Weights of a small transformer language model: width 128, rotary positions.
Each number is 500 + 40 x the weight over its row's rms, rounded and kept within 0 to 999. Layers, rows and columns count from 0. Numbers have three digits each. The size before them is the row's rms in percent of the matrix's.

# layer 6 attention output (transposed), 128x128, rms 0.179, rows 85-110, columns 0-127
069:490456479457488525566606521515556604436484529465459477565484427493506583486465552500480518541450472480481522572474548543467545489511490507491517515471479545472497406500456544470528521497518471504556509467461501510476520526511534487516542594486427520554510485503446404433495501450546486503475489461520452496491500452505476491468369520419515529477459494512539502481468533523525432515457
080:459538474584631496472457555571446437492535449524500495562521473476577496523453578534499513572535479436505551476547484501515566555509500573495584468439475471570520525459497482498449458452510483475486469471538477495530482415419491466508478496517476512494517441544509490535469475502488520489533543490446484544509471468516561485526456579490492502397542506455478459485485510489471499480541
074:519506435521533536420462603489521503428453461571496476466434534472512458517470579465478479434516578448399506522510495491506527528557525513487514526464531585473506488434535423579523506478498523442543504505477491416509500522515481469486540485502565552499481502453522509475500489540574453482500504509520504488482425500568514479498527487474436368494465500482492484493451503528447517532549
071:442497470437471495560522442504538439530536507539456459455469540510473452537518501522519588469532500478513475465440491545503544405534515536457476508484553425474447585414540434486493562472510537490482540536473487496528492489430445513545466455500503501560557558517503457553484487532511573456589484476481533545527508480501563529549527426489538573473562474496432490514550505463499457506518
083:578513485516488568528504470478506517589434473479524532487494472476456552501513527535476540537365461556532484484471458376506502558513455470446478436519492490473449518507460533519420597490474505519538488501532471470448489477415494577508460429571437553459567518519529456553530510523524493511467514459492458501540485485486503477420521478503553517491481500443450509477524525494485522452505
076:574529469511514435468441490551550549490494444507457531433518501511512519515430575480475507488529510489523486510523500574530613522502467497551495493504493510517475522524497489570511544557529506525543501474538452450482458434512551502459535520473449535528554523502584431517522554536547492568497482552463452436491540426516514541470513562432516617541512456442553526497506525539538455560501
083:533483483535514474472554532482495515537462485537454551470456469557487497487499508507477458470511502523526508523513596467505451482498458488493443508481463472426470463510621493511534472464549513453528545482535500492517558517520566538590523557527498450516484513506446495474494549477504444585518491572516417521560526424464470538611388532491504521551475520432466455535522489454502492486424
078:441514483529502552541471575431522481474529469486456433455519522518535508472507511552514518549502488462460463470434538446500455590551474495488483516508487451428548496593458539512479484541487504496545477480516476548523524511493474558472490427571493565424522456450494549491559507512494531469457490508499518501449508489578540516487368491491483470517459578561460455504501516527549443574572
075:529480486490394530514510429510495494468532421449474429472532507544494509504485511459523558451545524488527536515449481543434528490483499543492498521502525520483529446522465411472592474512481562517588494515494418487552525476509423524513516491563463489526598434533464457527460473514460489514528473566569474426494486540498465495554417466525495565504511467467496458512583488515459512500574
089:452528503580496530497506551562461553528601526526538434436501524507531533483572540550547469450442465481562461507436530580487496408520528474489586471546514446578526518476513548503479553499533514458478454481567433550486545452510481540507480487513497482465475485492519534475484473479538482538488502528496427446476498427513486452513611437534542483530537483459491493519486445488549449500483
069:411591490559551493456452477565563507554502444495538552503463474535452485492474521606503498490550499504525562563426478549488461583555473454513503554534534520503526535521537490521534490485552498552459549490468481477504505502416507480565429452458493469470508526532505448464447411533524530468496472521508520498567546538482475489553479499487417423491540528485521496493467515582516484512541
077:516531491476491506527554554527403497538486480446425489483422484530548462461512501503489465431483562521488490521511567420564481584460492541489491491482498499433464502482447478542407544516480490537576540450506514480554422520473479484491473506524527553454526474531546425517514499468472476419486548464530521469507550481522556536480474437508513462605437463548512471493439497499487504571557
075:437539554532538475478509515516527460456472449541562435489458476471506497504515517482499595480548503468488515537439480582512450300484471496469434512531489555480533553542550449477477528464485483500484499500507494439536511517517508528529540466487511451494475445545449490464449553488549423543532546494532496473506486427477473497531465523460494550497536471516522484561507492494471535577430
077:412530491501485478475481512439447513481514479512466515537506569509522568543559457543447523490435465482519502586563479527471531423516553517506600483556481533512523535417465529478495524492533463532520476505521510537434495442509572457568484503520494511466454459520483519432462491480539513451537501454452481402523542524438522466571550516584475518418442542516510511518466497512516534576502
083:485478470534496474539547514541532485480457459531499487448509498450470495539462494492529543518490442473478411535547545415523536555513493454517410503548487502527502487537449530501448556476473475439436447529507492541450486504527471410497470454535434518519453475464542496491468480472507425521459568552505596473502405518458504483515526558488564520468492484485479543557492436548487415558415
076:515546499500526465587472465508541524474506487515483476492536520439418498488585473508498499445577524490461504508518579532470481495454429572506442504473488506515513585538516495496479518594498477441471561525501449538532556593567489496491463487406519525545532487495518472534538453446550581482514503475536554473506500506512495507536533456527405507472512510510462449475397571515478483439476
082:479533512488506458503511429488479486548543518388480441547445577619459492573449468490545522456514487534546496512462466471478480532545499532547531528483487553459549584467481581510501455523486579435499493445509500520490478540498457452512504524479434451481478474556481427485473526485507519512505517433530566573473509502484518515541525526522537453558517565440514558524521497484510568502420
080:565486529488553427467517509547498521529490557447407496516512494565456481473491531485471518501503460520495486547486529569466412638491503493537529538452435460480483484517520580492552551501458500447499532501454584500515482455455543486535488483507395499485507478441461479516510507531502512433483484535554513483511532548494451550440587449517528524520486483459536555519553487428439474459472
080:489508494438515409490463441534457453517493505471555454437480524503535520511494457478482477477433495512484474536555473471496475333509546542533481456456568410488516474564527494490561405492500474535509525459446548461459570554523551519522487467497492556516515465502428532472516479539502472487438441500503493537477470510478484552509445458509452518523485547518532529526503441464429571471479
082:452485487446481500478469408472495492508470536470485467508494413484548529478455503560439492518502528507490592522474466556585543395524478469432509486529541522571501488530533451483408571517527557485494436416497562474501562488474481552506550475492518490542512490545493482483475512538498532488499505508503508526493506441482565524514437441578515458462516436583471487434556513522564466466536
078:519511488565477475550532508537503476500580489512529551477519491496493451541577523454565552488530526461539520495441528593517504355540518443481547522461463550510486472593542501499520492518450513477522462491488472429421521508545511530506424473517552421483479475472510540475510536468515487519500439537513526480588442457460487561496466578460500578508461483465526506538475528460532530532456
075:463484408447449450516428456429537511559510460524456475569483433521506539503500517505500494537504502508486562557453488514580560404574520478532591498509475485523512435431430538472541459530481444564497515527558505460481533469563507469525527510545612500503546509473494499567484482500498497520450520520576558496536481534441550505470522505496466476538518479529535433461468526491471476484532
089:449564507517547520449563502492506493505476459512499575464519566513456533470497497484519441439416489492503483539458469512473514387449533493549532458518516508482531452449587486506578445501504472488454533470558510566446564442478480507488498549499456528494500563526507565488455553530490494542458439471551553492539532518542567468502560525519431450556517504475519502563451461425552517557511
084:533544477501467555548489528470499510521512510508492452487552482480479483502468468482520446518550488508496485580467533486544500475530497455516490541503476492504417446565498491563476518518561489449564499455562529541507501441461515434464481512461493426483542458460461432549468564499533453557511528464549517495489463523401494587467555580491533528511486507444485533509634492620489444514498
065:473415477486524493471461398605545557471513491552421530510461515517515493549466498469449443587548433518453437478469528570490478501481535510475497504454518510442410460504461499504472534506470481549529463581453486555491525452525504511537481549528483494519454534519519481494486518564511500483489515511509494510482458496446592556583525545453512580534452587509547514486469512486540501438482
081:444540479566493517545515487514448507497465493484473471446622494536481482490466508470510481434488467487450453495517522514573558455439494479496485528499411534542595518471484452517516497573569575532453505529485492481475504521567456477527473508464539458455484504559511565550599502476470482421502511471485557477499470498477553520503519492457465454460528504556462478465606477505473460501404
# layer 6 attention value, 128x128, rms 0.199, rows 86-110, columns 0-127
081:523476436421501570508496513430467541489465587535526513472420520530491515479437538566497516443498552576499504436478495521551483518527505523444532495425557492529469514493602534487521495512461488513417452469524489562488532503499482498465475469535542546388475430537510445569542521519434479470517491531490504504467512470529519545522562457432486549490522478453567552490538479506473545567509
077:464421542467529556487507468517502455545490544454478488497481488504522431532473456478522407523482557485490472530479462508430556549504440535518442436552549493452462429556483502461507515474532508466419547426584543498530530439546494538535503465523513474417457513477476521536445513501502458511562546413485465500489511480522499538496538489513564545507485479467476479388529557441503471474567
077:508591520601511500534476474439503476534488553469542432503520495475417521619473450512467483496473475546461446492504459503547512467531483506499454514533532484429413522527557613537454515492548426521494419446523494484496502533546509504498490477484478569537524485429464558485525516503531489473420525520441571551496445474498507536512512411481526501485470449491511490490520467514436534482521
077:484489491469472554485591500556513502519531508475503532541538539538493460558532524494545409442519428543463526444516520492528479487497556524398512534530500486477473599541490493462430472463407451508474404468495501481446425473411527510459516499517471511515548496584449490547559481523552537551524510436534516489472513546513449472491521469427449504456567526504480477507492494523518511562470
075:532483512535534440487553544427495514430467481519505474568510537518529454509548484467544441603479583580510495513512474581534551531562465513477409492518509544516502520503587464485455491519442536505459505534503499429521574498492505444435449472498469546431552466518532577489484473552492460520571434479533526501491505537454517459459520494487472564439529544537508492496440507429498489503491
078:498465522440458395428549488494517541525514510476417511462443481553457421428532480418493505492441413456479569492425485463569559513473473477499531438440495524477501471451509480488502475488478550513494539507511487530536494479453477510558436520481453535489550470500506599493532515473564482556543448548422562514500485471459520577494459484468490445497509521504531500467484470498482457493576
081:512574510476505540487488500497524477469498509448489550472479501468498475448470570547527403541546481380538479489493545557524506519532570497541467546479542471505561470541529505526451539433497393534563511475541540498519456411501538461535449452519507421530428470434501570472521486494461552479468466501498448466480508426508439439476484569441469520519460455483499522492457496497505466504545
076:486499500582532442487523480479524452487483495578517525509529464478514521499491528506416444462450494459531445506544520502491536460585489527512580541517514492490443505509478500485515496447486522520456522546533532539501517575493470466491485546510440494472442491382599554500573471506444413416479516530486532454451571475471510531561509552460544486444530437524530513458553520478547542477570
085:429477505456493459501463502538457518544471535462489496505477533520445595493439415473545551523526558518564582465430481454528517478494475485516483522501499556537512495523550518527485472515475404507501521470532554544536539490505526484565553433461433551500432512473459543515443563495520554442452472505521459492414489580484520512525539484432441468479491531579543511498445449441537492526508
069:486483459431485387481496471526474517438516504524477450489417506445553513504516487431483493500497544444489432470504567478509521492520449607530529473443567543517471536412480498508487519495491523556485550472516508540458538492581438468541482550519484537508473447481416487513516532460436456527446550518514518500430474534516520506488472569472464608505457504520536441453476542556472531520516
084:458485517518528535431474512455561511415591496559538479446528519542478474626475559533487482535536477495505475445551446501443425506456476501399441420479506514498557526544493530487482489506482505511503524512468522451477460492487525530567459503491521418520475433491442536501444519480532541499483502432510517459497550399476510468480474522489556494479587448500546481489543492423498502496532
071:460455462407476455436463447448470467522507571479491514549516517434563482518502443449477475496525507534484530515533435475508497508560462442527537461512488493487608520495529430506507550461565543555459494560532496547490501582564481502533502498448542558507519475484503552489541415439540458496521502504471493511428520544556469558475514484487457525557449510598518531477428507483509480560536
074:490518562509496565448520454596472620489405492546493429450565538417495545481426534536525470523545488540541513454458514478516551542430389532464547530479415475552479521514572557530522484539512499477490583520487506536510514558476545503483500597497508521515524504539496450564486534487481533475482528486531494518473491521498511505496503537463464494558521446491467525492518471505518558528480
080:506523472446465583523422455575472503507525506510567559521477450461481504588490444510514506497457528504511497530418459530575496513526469460432451532501479492456526496519481417529449519544547460569526587514514505491474476479493428521497484512503505555574473487557544524491504488480499447574584513530455494470517495523528465471503565443575476524402552458447456489431521523479467516521478
080:477539496511438516468541545497565456536587482488510543490484514497485507452501548541465506557505474415540482567493431516447455489475479546509439495527463511524529537427466577502568485477515504533456485478533475507438491544507454452484495529500556554499491557421482486417481498454474412555384546458515595477495454491590505466505531504516514507515444513509528513541549445486497555481531
083:497515458566540518521484508496467526468500470512562527463496496435465529542452527452455580456520444491535518444481490492523485505566505501505499504501477516488518429527486574575519492460513551499496540466433515516479467418501459475541512574573547497532461450459463487434503424521503497511481524478467466556543444480410595517401504477476542540451570505596489416459492528513541491524490
076:502505480533472547469514493531508459470579474590567515481542525517533470486496502464456538451508532443499417504509588509485511495498465487501585529570493491489428479539500535507554518492497490545548576476499541494468504431501489528500520476477455494579460455510597484463477477495539556591537447490512509497504451554456557536470507552512461486483543535538479470545567534590536532383480
083:507538532503566460569543433540468497511395477511456538489567487543515611543499492543495505443526523448494531526469492485532553493512478453500496496504474543558530466517503556475552477443526469565483464443497505421521465521513533526495495559448543499516520520425513519422436514511517401523486482463450462554512476488523499520518378539503454482538496476498466525455485454545529471562423
078:529522517460520460501474522416553464488551578437418455492575564490485531447521482499538478511508473579431404436522502557520452475448516528513486476470521495550572523495492441542504474503473520497412407566432470569524528506538478463519538528510501500521459559498509487589478563515531455469489535563467500532510492493495558544491469528492529520537396489466499467518508498483532475513460
080:529491535418420528582476519427439585474540506508512483483505498501520503482550469513514454546564526481530480497464409485505557507566485471527550475523480488501549489509472532490560473462539515466535554500535499489504519505471468503457489397491496552509575557489477531466572443483527467481487480459527486510451520541470401604460507505510412465457454524533549499439437501497573520529461
075:492556589520543462548548488471543539477510505492494459491553519463490532449541462482523442548479536440507487424482517533541569457536491487502522504534548463516548589586492456537499476530499542449506442504479505499431450456494521544540529501456526406425498471506432408508514468526531459465426483489512503493532478589472492488490537487585547493503470503454491509475484488525527525391429
090:443506447490567476497515477522493534498411482479491484533545484469441535512510484424453553498492521500525613500494504480569577506467423531482477480535515502601490477448469488496497504475549516434484491446537500481436540534579489549581479434468460499468605447493506483495460503521520523513474541542488461447473549517532522534459510434482410490539553534433457494467473454482552458504511
076:523494551503454492538513429474501500420508512510552544411535496532414485429599493494537537406483486477512460484460493511538515553542389407521539548526467469424491520505487423514505452453511545456543508517484507518516497525515464481471536442513490529535461526524453554473523455564468484546484502510467514476528565545498568482446548465442552544467503532519455501534457562480466536471507
070:450548507535464496534469496506531444528513536513451532483417475548482525476491457512454429452541540462485440489492523559485507518531470522451464418485499513436475543444524465538477571591525480430545508562461484456555544492460503508447473556473477516541563448437488501511471473500515491496534490399533435524543506512446505450415539451491497472528473462464558507493499470494470519394423
081:559437548479539528524418480451517488527555486443535508472522524494508571496450573466453525542461496441577532562523441543573481483531528505500484512441473475486539471484568528523413504507586528543442519519484527448462504475554470493501510451494497542550469484536478463531427475557515483413476534591544526555524573548504475475515588534508470490490489478468459484553570486509481530492505